{"d_model": 64, "vocab_size": 6796, "activation": "tanh_gelu", "positions": "learned", "init": "normal", "init_std_up": 0.0625, "beta2": 0.95, "seq_len": 2048, "steps": 3800}
Each number is 128 + 24 x the weight over the matrix's rms, rounded and kept within 0 to 255. Layers, rows and columns count from 0.

# layer 12 attention value, 64x64, rms 0.193, rows 56-63, columns 0-63
[[105 113 122 118 108 126 137 143 147 114 150 137 125 122 139 145 148 139 127 114 127 111 106 142 127 150 176 102 136 145 102 157 113 142 113 104  99  91  99 122  67 139 145 164  59 131 145 129 115 165 128 128 167  80 121 135 157 126  97 111 109 138 149 151]
 [139 181 137 130  88 130  77 132 131 126 118 115 101 109 143 138 135 140 165 146 164 168 138 135 143  96 144 132 122  93  84 141 122 123 146 102  69 120 125 145  90 112 182  84  91 104 159 112 116  96  76 131 137 120 116 142 153 109 122  93 105  89  94  88]
 [167 149 114 103 115  95 163 138  82  77 148 136 128 105 141 163 184 140 101 138 106 135 164  87 127 143 146 111 105 144 123 152 111 101 149 144 156  83 108 151 140  75 138  90 157 133 132 146 109 141 143 118  89 137 140 160 124 155  84 155 138 148 110 157]
 [198 146 169 140  93 140 150 134 201 126  85 104 128 165 132 117 149 156 100 172 122 106 144 133 108 122 148 136 147  80 166 164  88 110 110 111 157 117 155 179 164 107 164  67 157  65 139 135 126 133 119 120 170 117 120 140 159  82 153 122 110 128 140 108]
 [111 118 127 126  73 120 122 101 156 128  95 170 182 153 110 159 164 124 107 136 126 141 126 140 152 157 110  79  94 147  87 178 143 164 124 164 105  78 118 124 100 115 126 145 141 141 128 137 132 136 162 146 138 133 140 155 118 138 110 117 129  73 127 191]
 [114 123 157 127 124 135 180  88 171 140  85 124 152 109 128 124  79 123 161 149 180 106 171 150 130 110 152 133 111  87 149 142  93  70  65 126 137 168 128 133 150 150 113 131 137 114 107 135  43 109 119 155 159 121 122 121 153  90  98 175 151 122 122  79]
 [129 127 152 144 144 108 170 133  97 127 140 124  69 112 116 176 136 100 134 129 142 148 140 154 120 112 130 109 111 147 126 146 107 123  98  80 108 135 139 131 101 137 108 119 127 200 106  87 132 153  90 124 111 117 121 136  94 122 176 144 156 124 132 146]
 [154 126 171 133 143 133  93 130 114 149  83 109 111 144 113 150 140 126 138 140 170  96 142  96 111 141 120  90 112 109 124 155 127 104  71 125 124 117 132 122 134  50 146  98 113 102 101 137 150 148 138 103 124  91 131 129 101 149  98  73 106  89 133  91]]
# layer 12 attention output (transposed), 64x64, rms 0.157, rows 56-63, columns 0-63
[[131 151 115 127 150 115 136 194 160 150 140 110 122 122 135 132 115 119 138 154 119 147 130 124 115 140  75 148 118 136 148  90 116 184 143 163 115 153 160 166 140 149  93  94 167 134 102 149 125 118 136 102 115 140 116 118 124 142 145 167 178 134 120 115]
 [111  92 153 136 134 132 150 192 112  99  84 117 154 144 134 129 111 156 143  82 110 126 148 129 104 133  98 112 115 152 194 147 107 112 125 163 159 124 135 133 137 131 108 144 168 150  98 124 131 126 198 128 113 101 147 143 144 151 140 140 170 120 102 174]
 [122  98 187 106 104 181  59 138 175 149 123 155 122 117  88  83  74  87 127 114 131 142  86 156 141 119 148 117 115 150 152 108 113 101 130 124 116 184 107 127 155 201 138 140 124 136 112 119 182 133 108 152 165 127 133 111  92 102 120 124  72 131 131 110]
 [ 86  84 134 115 170 113 120 177  89 121 176 125 155  96  89 163 126 112 165  93 114 143 111 147 165 107 120 123 117 146  85  93 133 127 109 142  82 112 128 139 129 160  83 168  91 161 115  95 168 155 126  86 104 128 155 122  80 177 108 125 128 144 106 133]
 [155 140 134 141 174 160 124 160  87 155 138  87 121 115 155  98  92 127 148 101 114  96 115 128 147 109 113 139 161 135 157  99 109 107 118 108 128 184 117 119 123 161 146 129 136 135 109 144 125 115 116 159  99 109 108 117 146 105 141 170 143 150 133 120]
 [107 125 128 126 151  87  96 197 101 115 140 116 121 182 122 121 166 175 148 123 119 172 118 100  94 115 124 128 129 142 116 171 152 156 156 107 115  52 166 118 120 148 140 113 107 122 129 133 174 144 141  96 123 133 110 133 123 136 127  89 131 170  73 118]
 [146 141 124 113 146 157 101 148 141 133  82 152 139 149 123 105 125 157 155 145 125 122 141 106 136 156 145 147 148 110 116 130 152 128 168 164  94 126 125 106 127 125 122 145 122 102 120 181  99 113 176 150 123 133 162 145 144 115 121 119 121 118 106 140]
 [153 114 118 123  59 133 176 165 140 107 153 122 141 111 148 116 102  98 159 113  92 182 144 181 121 154 148 161 111 109 141 141 128 134 143 101 110 139 140 136 111 165 140 163 111 161 122 122 143 106 140 134 126 125 106 173 105 107 125 155 167 135 114 157]]
# layer 12 MLP up, 256x64, rms 0.19, rows 0-44, columns 0-63
[[118 111 135 152 133 139 134 132 151 125 104 101 123  91 103 123 126 126 147 122 109 149 121 109  72 153 139  86 106 154 141 134 109 161 115 156 151 142 148 135 109 149 128 184 140 121 143 111 129 118 154 104 102 121 120  97 132 125 122 170 151 139 151 132]
 [100 139 107 182 134 122 118 126 125 118 139 136 123 161 140 157 127 129 120 115  82 147 101 143 139 136 107  80 135 153 122 104  70  95 132 137 136 117  87 104 118 148 147 114 119  64 141 131 146 113 148 136 120 122 148  87 113  92 147 148 148  95 105 146]
 [ 88 152 111 141 157 133 168 127 108 100 108 161 110 153 124 117 153 105 211 191 112 181 135 144 133 110 144 123 115 121 150 126 115  90 108 142 115 102 116 104 127 123 144 110 135 105  97  74 144 132 122 186 136 124 139 125 121 148 151 134 141 122 134 109]
 [139 133 126 187 144 128 129 117 121 130 151 105 139 140 109 125 106  92  78  99 125 136 140  92 132 102 131 118 106 126 133 119 100 160 135 106 141  82 134 116 110 180 148  76 149 108 151 149 142 131 113 125 145 169 113 146 116 164 144 141 148 143 120 140]
 [120  92 137  95 137 139 150 143 105 138 119  84  60 119 137 106 157 112 148 112  97 107 155 108 153 144 124 129 112 111 128 169 141 101 118 131 134 134 138 167 127 126 151 103 127 204 123 124 140 131 139 115 134 125 144 155 118 175 132 128 140  85 111  98]
 [137 151 139 181 151 125 127 135 130 157 134 145 136  84 137 119 127 130  53 109 172 136 115 132 111 130 156  90 156 153 171 156 106 162 155 109 140 147 154 122 128 142 155  71 119 136  95 104 127 124  43 157 144  63 130 103 157 160 122 148 159 153 106 149]
 [135 151 110 127  99  87 154 116 153 145 163 129 112 134 157 137 124 173 178 123  97 139 136 145  97 130 133 137 111 211  75 143 102 113 194 151 166 123 143 155 103 145 183 107 153 148 125 116 109 124 152 121 156 166 107 135 105 112 123  57 110  93 129 125]
 [130 132 131 173  94 152 138 181 132 116 139 128 109  96 154 150 160 126 122 140 115  92 139 121 146 165 136 151 122 155 116 100 107 143 158 137 148 183 125 154 130 156 143 105 137 142 120 150 149 130  88 140 107 173 114 116 158 101 131 126 138 120 178 137]
 [114 128 124 146 168 121 143 126 116 130 165 142 113 135 100 149  89 143  99 101 116 139 154 147 117 109 164 129 146 140 136 118 118 144 115 180 125 116 105 123 130 124 108  98  94 105 110 169 123 146 150 129 122 123 111  95 138 127 166 114 154 135 142 110]
 [182 136 108  99 120 137 166 153 107 141 145 118 100 104 119 103 116 120 130  84 129 114 127 155 137 117 132 113 145 115 111 160 150  91 132 150 158 175 144 137 140 124 148 185 107 103 129 147  87 172 133 139  88 136 131 113 121 128 137  69 132 114 137 111]
 [146 139 128 137 104  78 135 100 153  91 133 132 146 102 186 129 135 127 106 154 108 103 122 122 132 166 148 140 153  93 144 108 115 161 113 118 172 157 147 167 125 125 160 134 118 157  97 149 161 185 104 113 138 135 103 129 102 165 114 127 103 106 137 150]
 [129  79 120 144 114 134 130 147 196 132 120  93 140  81 127 157 129 135 149 137 164 111 107 127 145 124 150 118 125 108 162 147 146 122 140 145 146 131 120 118 149 109 126 115 130 114 132 132 124 143 129 166 145 137 117 147 180 140 119 140 157 107 124 130]
 [168 150 105 158 101 116 120 136 148 158  57 140 137  92 120 135 121 165  80 101 130 200 128 133 103 100 122 110 131 133 103 143 128 140 108 181 178 132 161 148 137  91 153 133 105  70 121 138 132 151 121 200 117 120 115 142  89 119 150 134 151 125 125 140]
 [110 147 156 147 129 109 149 127 140 161 118 107 141 116 108 150 114 130  89 121 116  89 119 185 137  75 143 126 115 110 127 139 151 133 132 118 146 131  76 109  97 162  85 155 127 140 112 114 123 146 125 177 100 103 152 144 140 152  94 117 116 151  96 149]
 [108 139 107 124 106 115 124 129 131 141  87 114 123 152 121 165  79 164 156 127 149 140 119 109 149 157 114 135  97 137 118 144 164 117 130 148 130 116  95 106 131 122  92 104 157 138 135 162 152 161 138 158 127 128 116 157 111 138 133 104 118 144 134 111]
 [176  94  87 133 129 146 173  96 109 104 128 113 148 119 116 156  85 122  93 152 166 137 113 143 135 125  98 114 106 132 117 131 109 119 160 170 196  94 126 142 125 145 103 154 141 133 109 112 140 134  93 106 109 128 159 113 100 158 153 149 190 123  93 170]
 [166 114  96 124 173 160 137 151 112 122 131  82 114 102 119 124  80 153 154 161  74 139 138 120 114 138 146 124 100 145 135 114 141 142 154 130 126  89 110 168 129 149 186  74  89  50 100  86 160 123 122 132 128 138 119  87 153 203 153 123 110 113 125 152]
 [120 138  91 109  96 106 131 141 104 116 134 112 104 102  71  79 144 142  97 119 137 128 175 139 112 143 113 139 129 129 126 163  95 143 164 159 134 152 136 114 185 140 120 116 130 116 105 125 122 139 123 130 159 122 115 102 117 131 134 103 143 147 138 132]
 [134 143 130 135 103 138 116 139 141 141  96 170 136 121 174 140 118 103 131 133  77 148 114 141 142 142 145 135 108 143 133 114 136 153 106 152 139 162 112 131 120 139  80 136 106 133 140 158  86 126 131 139 134 109 118 159 129  98 123 156 140 123 123 104]
 [135 135 103 174 126 161 104 139 133 109 129 135  98 124 141 134 131 162 163 127 114 129 142 143 116 123 162 123 168 104 157  90 127 103 128 123 179  76  84  95 162 154 115 146 144  80 141 145 136  96 127 105 148 113  98  98 131 128 114 140 128 135 129 120]
 [128 139 121 128 179 154 137 125 143 103 169 153 168 126 121 119 145  96  99 166 162 124 153 125 148 151 154 145 140 127 166 126 103 157 128 177 129 142 139 131 163 118 180 145 138 130 107 127 139 136 167 121 115 147 174 108 120 171 114 138 164 171 165 159]
 [109 169  92 110  98 152 113 118 162 121  25 141 127  90 150 154 136 129 146  73 126 146 157 116 151 146 117 135 141 136 143 112 142 104 112 167 112 150 109 154 166 124  72 135 137 141 115 119 129 120 154 157 134 108  77 132 137  93 122 125 109 141 120  93]
 [116 138 132 150 118 146 112 178  89 106 128 129 139 114  86 172 148  82 109 125 151 114 150 116 142 157 115 119  79 127 141 148 107 126 124 135 119 111 119 146 154 146 117  66 116  83 135 145 219 140  89 186 116 150 115 164 118 178 139 135 168 173  97 147]
 [111 153 135 145 123 129 152 109 114 108 130 111 117 128 160 115 119 115  83 115 112 159 133  97 135 150 141  98 143 135 170 121 131 126 136 132 124 141 110 124 123 122 119 118 147 144 133 155 151  95 122  98 149 142 144 116 130 137 138 109 141 146 132 108]
 [130 133 138 138 132 130  90  94 148  74 119 112 126  95 135  96 115 133 130  87 109 136 112 102 151 150  94 117  93 130 155 137 129 127 145 102 154 125 141 126 145 146 169  94 134 115 123 135 118 150 119 135 139  87 149 125 114 117  79 111 111 137 112 128]
 [120 144 184 136 145 109 146 111 107 104  97 156 212 101 154 105 117 120 161 114 113 166 158 139 133 131 107 138 147 151 113  89 120 169 138  89 112 102  86 122 145 130 110 135 127 104 134 103 108 159 128 130  84 107 110 176 151 136 147  96 102 136 152 104]
 [ 76 107  99 122 137 162 140 129 111 121 100 123  96 107 137 139 159  88 124 124 121 164 141 120 105 145 153 171  52 158 118 132 145 116 151 152 120 134  92 122 108 108 111  91  85 116 146 136 135 127 123 139 133  86 113 154 159  99 135 137 120 143 127 111]
 [162 173 141 132 117 128 115  89 134 123 141 131 124 112 154 101 100 132 173  82  64 101 122 163 126 130 133 100 136  91 107 148 104 144 117 140 170 151  88 118 126  75 158  80 122  87 119  90 138 169 139 148  76 126 121 142  98 142 144  98 137 166 187 151]
 [134 137 103 138 170 135 139 135 129 133 102 142 140 125 148 113 104 148 112 175 136 108 118 168 143  86 161  85  77 100 115 169 134 134 165 126  85 137 125 187 117 126 171  75 131 122  93 140 196 123 134 149 119 142 142  81  64  83 153 135 140 154 133 194]
 [118 119 144 179 130 104 133 148 149 137 136  86 131 151 143 122  69 145 107  69 127 136 140 124 114 123  84  85 141  78 192 144 136 123 133 132 118  88 158 118 111 157  97 137 181 135 110 113 131 113 141 165  95 124  89 126 120 168 125 123 116 177  95 149]
 [149 125 116  82 140 112 118 122 131 143  85 149 129 135  95 152 123 159 130 100 153 118  97 120 112 130 139 115  93 115 133 130 126 200 156 131 109 194 154 116 136 192 133 132 149 149 130 165 118 128 139 137 128 141  74 145 159 113 160  86 124 132 139 177]
 [ 95 124 122 148 153 134 144 164 131 107 121 192  92  90 125 132 128  75 158 139 133 116 113 102 133 123 164 143 131 141 147 116 118 149 138 171 115 129 121 135 116 139  96 167 138 148 124  97 103 139 115 125 135 117 130  93 110 145 106 138 118  99 125 120]
 [147 151 116 148 216 142 145 137 108 165 124 120 164 182 154 127 115 107 118 139 142 103  95 144  94 138 129 141 167 161  72 173 105 169 132 141 129 138 127  95  90 139 148 113 159 132 134 150 112 127  80 147 124  99 129 140 158 137 116 134 152 108 162 131]
 [104  59 124 151 147 112 117 129 142 106  84 130 125  91  88 107 164 112 132  77 115 172 108 172 131 118 166 124 100 158  82 188 117 165 109 114 141 134 126 173 128 122 171 143 144 116 124 147  93 134 115 159 142 103 113 109 138 152 145 137 141 149 137 101]
 [166 110 129 150 110 142 133 121 133 127 140 160 115 105 151 121 144 128 112 107 112 132 146  93 107 153 124 101 151 139 146 152 128 156 147 121 123 104 122 147 134 119 143 147 142 123 145  90 141 143 122 125 115 147 105 106 145 115 144 116 159 123 142 142]
 [110 111 171  99 154 124 158 136 118 119  92 122 139 118 145 145 113 100 150 110 106 117  79  99 105  92 151 104 123 141 115 172 135 126 114 125 137 148 147 104 131 136 131 132 152 150 114 135 125 134 104 108 137 132 140 120 137  93 145 142 140  98 149 130]
 [134 115 131 131 136 115 146 124 128 109  95  95 108 168 113 112 120 148 158 141 135 110 145 119 152  95 164  86 130  68 120 153 157 170 111 118 129  90 103 115 124 133 126 151 135 127 131 112 148 135  89 161 138  87 112 125 151 144 106  93 116  86 136  70]
 [141 111 121 135 146 154 138 129 120 133 107 134 136 116 138 131 138 110  78 120 114 130 131 119  75 117 128 141 133 107 112  98  71 147 160 163 147 135 141 121 112 112 121 106  96 122 113 108 143 143  95 132 146 125 122 136 102 116 142 140 146 124 128  94]
 [133  92 135 101 144 120 129 138 135 102  96 151 127 148 143 145  92 144 118 145  80 135 126 133  84 150 130 111 122 105 134 151 120 149  87 153 119 119 150 117 127 116 119 105 152 133 100 181 108 113 139 140 140 130 160  62 128  99 119 106 127 122 152 156]
 [161 164  87 188 135 140 126 134 114 121  87 143 133 107  73  96 136  68 124 137 147 139  82 129 123 127 103  93 141 109 110 111 151 131 112 119 100 139 149 135 122 119 133 126 156 132 148 160 110 127 152 122 123 139  91 152 128  96 147 124 144 130 142 128]
 [147 133 104 128 149 148 162  71 113 133 116 157 156  95 122  67 145 117  83 146 129 125 142 144 113 118 163 140 133  96 103  90 122 106 126 143 102 169 137 109 100 140 136 133 119 145 104 105 118 155  91 131  98  99 128 138  65 104 131 149 142 119 130  83]
 [150  78 146  97 102 153 165 140 138 140 123 137 118 119 137 114 145  93 146 114 141  96  94 134 170 159 135  93 158 134 167  92 106  85 173 112 115 144 149 167 143 179 168 144 145  99 111 153  62 126 178 184 107 126 133  85  87 128  83 117 101  98 121 144]
 [135 116 101 177 141 151 123 178 153 123 138 178  93 156 126 119 119 141 134 123 121 116 156 144 103 145  98  60 105 121 134 127 142 100 156 131 140 154 129 138 118  99  86  92 125 147 130 126 126 113 120 110 117 145 148 105 140 135 151 101 116 117  79 140]
 [ 80 113  97 139 160 138 128 135 148 113 148  86 164 163 141 118 129 131  97 175 125 107 146 133 135 164 121  95 134 142 140 124 113 133 103 170 171 117 139 140 110 107 126  83 132 108 113 108 127 141 122 157 114 124 149 108 146 126 169 153 121 119 121 125]
 [121 145 123 135 125 176  97 127 122 119 111 158  97 152 151 143 160 150 123 170 137 152 144 148 129 124 109 105 124 137 146 139 139 153 144 136 120 131 126  80  57 133 113 101 162 160 144  98 107 123 129 161 162 150 154 147 157 116 123 140 121 161 113 125]]
# layer 12 MLP down (transposed), 256x64, rms 0.181, rows 0-43, columns 0-63
[[140 142  93 106 134 131 121  85 138 176 107 165 135 120 108 139 141 152 159 134 129 145 134 134 117 101  80 122 141 129  97 106 141 122 136 115  98 107 101 145 142  93 100 120  74 149 127 129 154 121 141 137 116 134 135 112 125 156 169 149  82 105 129 104]
 [151 147 153 113 113 148 139 137 122 143 152 129 107 137 157 159  84 151 131 151 120 141 116 120 133 148 168 138 139 115 120 141 149 142 132 144 141 119 139 119 127 143 118 137 122 107 166 135 102 147 134 116 146 105 116 121 119 116 140 129 156 124 126 132]
 [137 116 115 135 139 121 141 106 123 130 141 105 124 122 161 132  99 124 102 115 131 136 116 100 110 142 162 134 122 156 112 150 149 147 135 144 141 131 125 128 157 125 106 124 117 116 148 159 114 152 107 124 115 127 123 140 130 127 114 119 172 142 134 117]
 [133 124 124 106 149 126 167 155 131 102 169 181 114 120 114 156 137 123 182 161 129 107 116 126  99 154 121 161 158 180 135 138 115 133 116 150 142 120 111 151 136  81 133 106 159 156  70 144 132 151 125 108 147  89 129 106 116 118 134 105 121 142 117 127]
 [147 126 126 103 107 144 123 142 130 145 143  94 131 111 136 122  75 126 110 126 169 132 131 114 122 125 155 121 144 120 151 140 151 158 112 131 131 102 152 142 132 126 127 117 122 123 172 142 137 157 120 137 130 122 135 116 122 120 124 148 134 174 123 109]
 [ 97 122 101 167 198 130 138 165 119  78 113 184 129  87  96 182  73 173 108 140  83 154 145 180 121 155  82 158  71 159 127 155 199 125  87 165 150 107 129 120 139 111  87 112 131 128 119 130 119 147 141 111 123 115  89 104 133 143 152 125 124 146 147  84]
 [142 106 148 122 145 155 150 169 118  85 108 114 114 122 109 112 110 140 128 134 155 111 139 103 165 114  99 119 124 129 141 105 135  93  67 129 128 131 103 118 118 149 104 136 105 133 151 129 139 140  96 154 132 124 109 133 130 142 153 181 129 146 125 100]
 [126 132 114 151 121 108  80  85 115 169 138 142  97 120 120 140 125 124  91  93 152  92 134  79 124  91 157 119 109  73 142 114 112 127 116 115  87 130 144 141 117 132 141 155 110 118 114 148 132 100 132 148 121 111 169 134 126 141 146 142 166 152 144 141]
 [118 165 181  99  95 111 141 136  97 148 129 131 159 127 152 153 115 126 110 150 126 182 123 158 152 141 103 138  94 131 104 130 120 109 134 118 112 151 119  86 111 119 126 169 148 147 142 112 112 150 134  92 140 142 133 120 118 154  65 121 108 149 139 139]
 [ 94 110 167 186 127 106  73  62 130 173 136 198 118 131 158 186 155  86 123 149 108 170 130 139 130 116 131 169 108 146 122 134  77 148 105 185 152 138 128 120 127 144 129 143 131 159 127 156 208 132  85 140 153 107 119 120 134 152 125 116 141 102 113  97]
 [125 114 128 146 120 137 146 147 141 105 115 116 138 124 133 110  98 149 128 120 119 133 121  85 112 104 167 138 123 105 134 163 148 144 112 132 161 118 129 145 132 137 130 136 107 113 126 144 130 180 120 143 103 108  88 110 140 119 122 139 150 139 129 119]
 [143 117 150  90 104 149 149 135 124 109 118 160 118 143 113 116 141 117 128  95 127 151 135  92 127 117 106 134 113 161 125 115 122 143 113 125 122 101 102 124  98 151 116 118 116 130 135  71 108 102 151  93 102 128 112  83 110  92 140 131 115 139 169  83]
 [122 150  98 129 190 127 163 116 136 112 156 133 116 134 140 146 124 105  94 137  85 121 105 136  97  97 111 151 142  93 126 115 160 119 168  68 161 131 165 145  91 122 135 126 141 116 115 134  59  54 153 112 101 155 128 109  95  97 148  95 106  73 160 109]
 [135 129  99  95 163 132 150 130 147 127 107 124 107 162  96 130 180 112 159 140 154 129 117  99 121 125 106 122 153 133 135 136 122 116 125 125 101 140 134 127 174 124 135  96 123 108 118 118 153  86 123 122 109 135 147 123 166 129 165 179 144  93 142 124]
 [113 132 156 130 137 147 131 163 131 111 123 146 166 129 106 132 134 130  93 142 130 123 110 141 139 120  96 132 156 167 131 147  93 105 117 154 139 133 129 105  89 137  99 157 112 181 106  82 168 170 146 143 109 129 118 105 139 149 124 114 135 137 136 185]
 [140 191  97 101 107  68 125 108 102 137 143 116 126 148 130 103 101 134 103 125 122 157 154 124 136 111  82  81 130 135  98 112 129 162 167 111 139 126 127 106  80 128 166 121 175 121 135 113 131 156  89 106 142 127 135  31 129 109  98  94 108 158 119 110]
 [127 133 156 171 108 124 141  66 124 137 170 126 128 123 192 159 133 108 145 124 129 162 181  85  86 115 123 156 101 111 152 108 156 106  74 145  80 131 171 148 178 114  74 200 147 139 111 111 122 137 172 129 132 100 137 142  91  82 172 144 131  91 122 148]
 [126 117 114 117 138 115 105  93 167 136 144 121 151 145 140 165  92 135 124 125 141 159 112 101 147 175  98 103 108 135 137  99  88 101 130  83 136 121 123 123  95 123 103 130 131 179 153 155 121 121 120 121 107 136 145 195 144 161 134 118  79 129 147 184]
 [153 136 153 133 133 135 116 138 136 100 102 111 129 156 119 123 123 124 160 153 100 149  99 129 144 137 133 122 125 131 107 127 156 118 131 112 144 135 151 110 146 119 144 162 137 121 125 115 148 110 132 119 117 114 140 128 156 155 124 128 107 101 120 189]
 [138 125 133 126 162 146 129 143 145 144 144 145 135 145 104 128  90 125 104 122 123 143 132 130 114 108 144 143 104 128 116 153 133 152 158 132 116 134 127 134 162 143 137 138 120  98 130 144 120 165 113 112 130 117 142 117  87 135 138 134 132 132 108 123]
 [149  82 110  71 141 148 102 126 119 132 142 103  89 141 170 155  96 122  74  93 140 166 124 117 153 108  98  96 185  81 162 121 113 117 137 127 108 139 154 119 102 102 135 117 132 137 132 138  68 151 125 124 132 104 118 132 149 121 156  88 147 117 168 165]
 [ 97 150 122 155 113 109 126 156 143 153 154 103 122 193 120 114 164 186 109 129 140  72  94 146  99 112 105  86 125 153 137 158 123 126 166 130 133 144 138 135  83 111 150 132 113 108 128 130 118  77 142 148 119 130 114 171 169 153 159 136  95 166 128 110]
 [155 125 158 138 168 207 137 193 148  84 174 126 145 136 141 114 155 175 102 101 104 159 154  89 167 110  29  91 112 151 105 133 116 109 165 112 121 100 161 121  83 103 114 162 149  95  85 154  59 168 139 142  86 124 121 138  93 172 126 112 112 122 104 134]
 [ 92 141 150 129 133 109 115 116 161 157 125 138 115 134  80 122 140 175 135 146 179 126 122  94 133 103 120  95 146 126  96 147 137 128 109 142 115 138 137 120 137 128 128 123 146 135 132 126 143 150 103 149 107 114 120 147 165 145 143 165 112 163 137 143]
 [123 102 111 124 148 120 153 123 147 118 129 126 134 112 145 134 119 140 146 135 152 141 141 131  94 118 161 136 108 132 136 151 116 132 124 112 124 139 111  89 154 144 134 127 125 129 146 113 137 170 110 100 143 120 120  96 123 150 142 136 134 118 137  97]
 [144 117 112 138 107 141 133 127 129 133 143 118 109 132 138 123  81 114 131 155 140 161 115 125 121 142 149 122 105 130 132 128 140 141 139 156 102 113 142 133 159 123 129 132 119 114 161 154 105 166 116 120 128 133  96 145 112 133 132 112 165 125 133 130]
 [137 143 139 135 164 148 117 114 145 154 110 115 127 132 159 138 141  95 111 129 118 137 141 142 106 114 132 115 137 136 121 120 107 146 173  80 149 146 131 133  96 121 167 138 100  99  92 130 121 106 140 125 116 106  89 154 145 152 134  70 120 121 122 156]
 [142 131 116 130 119 148 137 161 122 138 151 136 133 124 155 126  94 127 118 128 155 144 120 116 103 132 167 121 130 131 141 146 126 134 124 143 133 135 112 139 147 138 120 127 114 103 120 166 110 177 128 151 107 118 117 118 108 113 140 137 149 118 143 104]
 [172 160 124 108 114 176  70 132  87 124 122 136 151  80 167 109 152 171  49 144 176 114  92 137 165 199 178 124 115 123  79 161 131 159  86 140 144 163 183 149 127 152 102 137  61 131 163 129 155  87 130 191 160  97 115 142 145  99 117 125 148 187  96 196]
 [176 104 118 129 139 189 158 106 128 114  90 128 109  90 120 145 159 124  62 173 113 180 131 126 130 116 174 158 167 147  99 121  69 121 135 145 156 137 111 182 116  76 123 136 146 140 114 145 114 126 111 127 164  90 140 158 118  66 161 140 109  95 165 142]
 [162 138 149  88 137 128 135 132 168  81 112 109 153 102 129  89 126 127 115 167 138 153  95 153 133 122 153 114 135 149 171 140 112 135 110 122 118  85 111 165  87 148 121 120 137 116 163 116  92 101  96 150 136 143 121 149  96 130 121 112 191  73  98  83]
 [161 118 103 143 141 129 101  90 129 126 161 122 126 137 131 111  95 138 126 163 132 152 124 144 141 118 113 116 119 124 130 143 149 147 128 124 133 108 158 143 143 110 136 125 108  91 137 158  76 127 126 133 127 123 124 107  91 133 127 115 106 116 124 130]
 [149 132 106 131 167 151  97 100 152 158 121 169 107 137 128  81 151  86 142 121 144 137 130  95  98 182 102 151 166 128 134 134 109 112 147 111  66 127 105 135 168 104 107  82 124 147 152 140 133 112  85  92 139 148 143 122 140 144  79 165 128  94 145 152]
 [164 139 120 173 148 136 160 188  97 142 150 123 156 124 115 149 140  76 123 137 132 149 169 134 120  89 116 133 104  61 169 109 127 120 195 192 156 129 117 107 136 133  77 119 123 125 156 105 121  84 127 143 112 172  99 143  95 131 115 105 122 106 164 125]
 [122  99 133 134 131 106 109 130 147 109 178 150 114 113 108 143 134 136 145 132 126 154 130 120 134 110 113 143 124 133  92 112 106 124 143 107 108 169 110 141 148 131 138  85 132 145 101 119 145  83 133 133 121 146 136 151 122 121 110 132 103 118 134 140]
 [106 105  99 137 118  96 156 114 137 138  99 116 119 121 120 123 127 110 129 120 132 138 142 128 122 152 156 115 126 141 132 124 130 121 108 145 111 107 136  85 125 122  91  97 137 120 113 136 122 151 139  92 132 120 124 110 107 118 133 170 125 153 174 111]
 [141 105 115 135 165 178 177 135 132 125 121  89 181 164 120 161 115 140  82  99 113 100 110 135 121 121 106 143  96 128 110 118 151 116 113 151 128 121 149 101 129 103 128 134 147 114 118 148 104 144 148  99 146 103 154 158 127 128 131 160  80 152 153  85]
 [117 105 146 143  77 131  76  95 139 129  91 145 108 143 102 129 160 130 149 139  95 122 108  88 121 133  95 141 125  91  80 104 146 123 153 102 106 107 180 137 128 131 118 140 105 122 116 146 139 110  98 134 131 130 164 130 153 138 112 117 120 134 136 164]
 [143 139 116 152 103 113 159 125 130 113 161 151 137 132 109 103 125 145 109 126 163 112 124 164 111  92 132 146 110 150 154 183 174 118 103 148 142 117 125  90  90 156 129 113 155 127 107 103 149 130 145 164 180 104 188 113 166 103 159 143 161 146 109 103]
 [123 145 111 149 119 102 176 138 145 137 141 125 119 137 145 117  98 115 122  94 112 129  89 140 100 134 115 129 127 162 112 145 160 115 177 130 143 104 143 154 132 145 134 149 139 134 133 127 116 137 154 124 112 129 121 104 113  59 129  89 132 135 110 116]
 [105 130  94 114 123 134 101 133 118 134 137  91 150 135 128 147 134 158 189 129  99 165 129 153 132 172 106 113 136 108 120 140 128  99 114  85 140 105 156 128 118 113 163 143 133 114 105 156 128 121 144 120 164 133 125 114 127 124 116  96 106 127 107 161]
 [145 117 116 123 146 131 108 130 132 146 111 123 104 179  54 100 103 158 170 126  92 147 113  78 141  87 133  90 133  94  97 151 150 147 149 175 102 129 171  98 121 148 132 112 134 133 120 170  92 166 129 121 128 109 112 125 111 130 128 144 115  98 146 135]
 [112 135 131 154 117 130 132 126 144 150 119 125 133 133 146 134  91 116 101 126 131 141 115 120 138 156 140 114 107 118 140 150 151 125 135 149 141 133 134 141 141 141 108 127 125 133 154 162 103 143 112 137 114 135 104 113 109 117 127 132 183 131 106 105]
 [116 145 136 133 120 137 136 119 112 124 134 136 124 129 149 137  93 127 124 142 113 143 120 124 128 136 151 138 108 136 145 143 140 141 127 145 105 112 139 110 159 144 144 117 143 105 149 132 124 149 115 134 141 121 105 128 107 107 116 100 155 135 149 124]]